Weights of a small GPT-style language model, trained from scratch on English Wikipedia.
Architecture: RMSNorm before each block, learned and rotary positions, no biases in attention or MLP, tied embeddings, attention and MLP in parallel.
Training: 113M tokens, 13758 steps.
Each number is 128 + 32 x the weight over its row's rms, rounded and kept within 0 to 255. Layers, rows and columns count from 0. The size above them is the row's rms in percent of the matrix's.

# layer 2 attention query, 256x128, rms 0.16, rows 33-38, columns 0-127
size [111 107  80  92  76  91]
[[131 146 113  99  93 114 111 154 124 109 113 120  52  99 106 133 130 138 103  90 148 139 148  87 127 121 184 137  40  94 159  89 101  60 112 117  88  80 141 175  96 133 120  67 104  96 160 105 142 157 154  78 112 114 116 119 178 161 103 138 170 152 181 117 144 124 108 122 148 130  84 132 102 109 134 170 118 192 153 170 125  99  79 107 172 116 108 128 111 118  90  96 117 105  42 131 162 169 144 104 169 101 133 203 103 148 171 121 154 103  93  80 125 153 106 175 138 128 127 149 122  48  94 173  92  85 140 136]
 [131  86 131 169 196 139 115 193 127  95 117 111 172 108 161 103 142  91 118 151 113 111  97 146 178 137 128 142 193 141  88 114 198 117 136 110 142 151  90 122 102 161 112 156 152 141  70 111  74 120 173  99  87 135 148 129 109 120  86 106 113 155 123 137  81 113  76 176 166 148 156 117 161 102 169  79 105 116 110  68 183 127 162 158  81 105 112 122 162 164  98 184 167 130 179 102 148 109 159 156  99  91 135 111  85 115  82 106 113 154 148 157 131 108 124  79  84  88 141 123  86 146  83  55 118 119  69 172]
 [103 138  76 136 104 152 107 165 151 141 125 147  98 195 139 141 102 135  87 194 125 177 103  88 163 163 147 143 170 121 100 117 143 114 122 171 142  99  99 128  83 127  86 102 134 129 126 115  71 129  84  70 116 101 121  63 144 159  92 136 158  73 130  95  91 107 113 135 127 214 104 152 177 106 103  96 126 130 183 129 123 159 145 113  83 160 112 100  61  96  92 117 113  81 148 116 146 157 178  84  88 106 107 142 112 168 173 161 115  87 150  84 178  75 158  73 174 114  68 165 113 138 102 134 142 162 112 141]
 [143  92 136 160 171  97 121 121 121  86  81 136 207 106  66 103 127  91 159 110  90 129 120 134 174 190 153 166 140 143 123 174 119 156 165 161 206 144  68 146 128 103 121 194 150 109 132 169 115 100 109 128 111 138 144 134 102 121  89 125  98 108 122 134 151 173 154 129 142 136 147 138 146 119 143 147 140 111 102  69 179 138 143 155  61  73 134 137 157 200 132 149 103 151 133 109 120 166 169 110  67 212 134  55 130 136 135 174  95 176 154 129 149  97 111 110 119 103  86 126  96 120 129  89 190 121 112 180]
 [105 143 112  32 115 196 111 112 174 115 135 147  97 137 236 131  32 163 136  70 106 126 146 159 142 116 128  93  99 141 156 116 127 124 157  85  99 157 137 194  95 105 129  69 181 124 102  99 176 183  92 155  87 103  86 132 144  74 130 110 120 149  83 123 138 103 138 142 145 157 131 146 157 107 127 112 114 121 148 128  92 205 129 144 143  93  81 142 139 123 107  91 141 135 124  97  98 140 123 157 118 143 106 107 181 137 131 109 178 113 107 128 137 160 141 115 190 141 136 135 124 132 153 142 101 147  88  42]
 [136 111 179 129 110 136 115 165 112 106 173 127 152 105  98 106 116 139 135 151 106 190 109 190 139 115 167 117 142 136 179 171 139 102 196 175 153 194  70 113 117 155  82  94 169 164  73 187 113 118 140 158 124 164 149 124 117 108 137 102 100 113 111 127 109 117 186 120  98  71 191  93  97 121 112  67 121 108 141 137 154 135  70 138  67 110 129  95 125 167  99 104 145 135 131 162  83  97  94 107  73 133 104 134  74 199 130 155 119 122  95 120 191 150 108 103  81 117 101 148  84 165 152 135 120 143 156  63]]
# layer 2 attention key, 256x128, rms 0.165, rows 33-37, columns 0-127
size [114  96  94 104  93]
[[158 132 107 113  98 127 119 142 137 161 172 143 201 183 147 130 118 159 138 144  60 138 114 152 109 114  95  94 106 161  90 108 182 136 122 123  74 141 121 144 120 123 189 106 150 144 116  88 181  84 102 156  67  92 143 123 131 117 141 132 207 156 157 130 145 142 119  89 116 183 111 123 102 155 127 136 227 122 178 141 101 136  84  85  96 115 110  90  94  80 113 135 158 104 104 153 182 140 132  68 181 139 104  74 100 141  52 166 144 165 110 130 135 131 102 116 116 158 142 130 166 102 100 175 193  97 159 135]
 [ 35 107 198 128  91 160  69 148 128 131 184 153 103 127  98 107 178  98  95  93 145 173 149 108 167 149 132 191 129 135 162 194 108 148 156  85  90 126 132 168 133 156 102 163  73 111 150 129  99 148 143  68 157  94 114 134  90 128 112 129  98 116  80 102 156 175 166 127 128  68 145 117 120 127 151 158 130  86 136 166  96 159 126 111  95 132 166 180 143 129 104 150  89 135 133 113  88 143  60 145 123 116 116 140  75  86 197 124 131 133 158 128  65 162 129 131 156 156 108  52 106 173 140 136 122 161 108 151]
 [106 120 119  94 119  82 117 179 136  87 193 165 133 133 148  88 114 118 132 166  93 166 109  74 131 147 187  74 156 129  91 145 180 133  96  86 181 136  96 168 151  95 151 156  90 153 105 138 161 123 142 130 184 146 152 104 133  89 122 154 180 172  58 171 107 131  73 134 176 181 124  94 141 118 141 118 127 149 142 101 169 164 143 144  69 128  84 157 114 126 137 120  94  91 130  97 122 127 122  45 129 144 147  53 162  97 133 170 114 173 159 122 121 107 117 147 163 120 137  99 120 100 155 145  61 104 176 191]
 [108 112  99 167 130 141 136  91 132 122 145 164 140 132  94  78 113 145 129 168 156 107 110 127 137 132 145 161 121 107 139 149 108  69 159  96 128  84 122 120 128 196 118 105 118  99  82 145 176 137 141 162 144 169 138  94 129  76 105 110  76 129  94 124 146 136 121 140 157 132 197 125 148 126 145  65 113 119 160 158  99 115 143 151 168 144 179 232 196 180 145 187  95 138 156  88 120  98 142 160 141  97 175  89  85  87 167 103  60  58 110 100  96  91  91 138 134  95 171 107 132 156  72 152 163  87 158 136]
 [ 67 106 135 191 154  86 116 105 205 137 163 132 180 144 138 108 159 130  80 141 103 163 185  73  75 141 109 127 106 117 159 134 178 110 137 161 133 154 138 108 100 134 182 112 141 112 162 158 139 100 110 118 110 148  39 180  55 142 136 144 128 133 121 112 137 129 140 138 130  93 201 164 122 115  82 178 114 176 104 168 150 188 136 100  83 113 133  74 157  31 133 120 108 172  96  89  83 160 126 108 136 168 116 138 139 143 106 179 164 117 139 157 116 146 121 113  88 110 153 134  99 149 129 108 158 126 118 165]]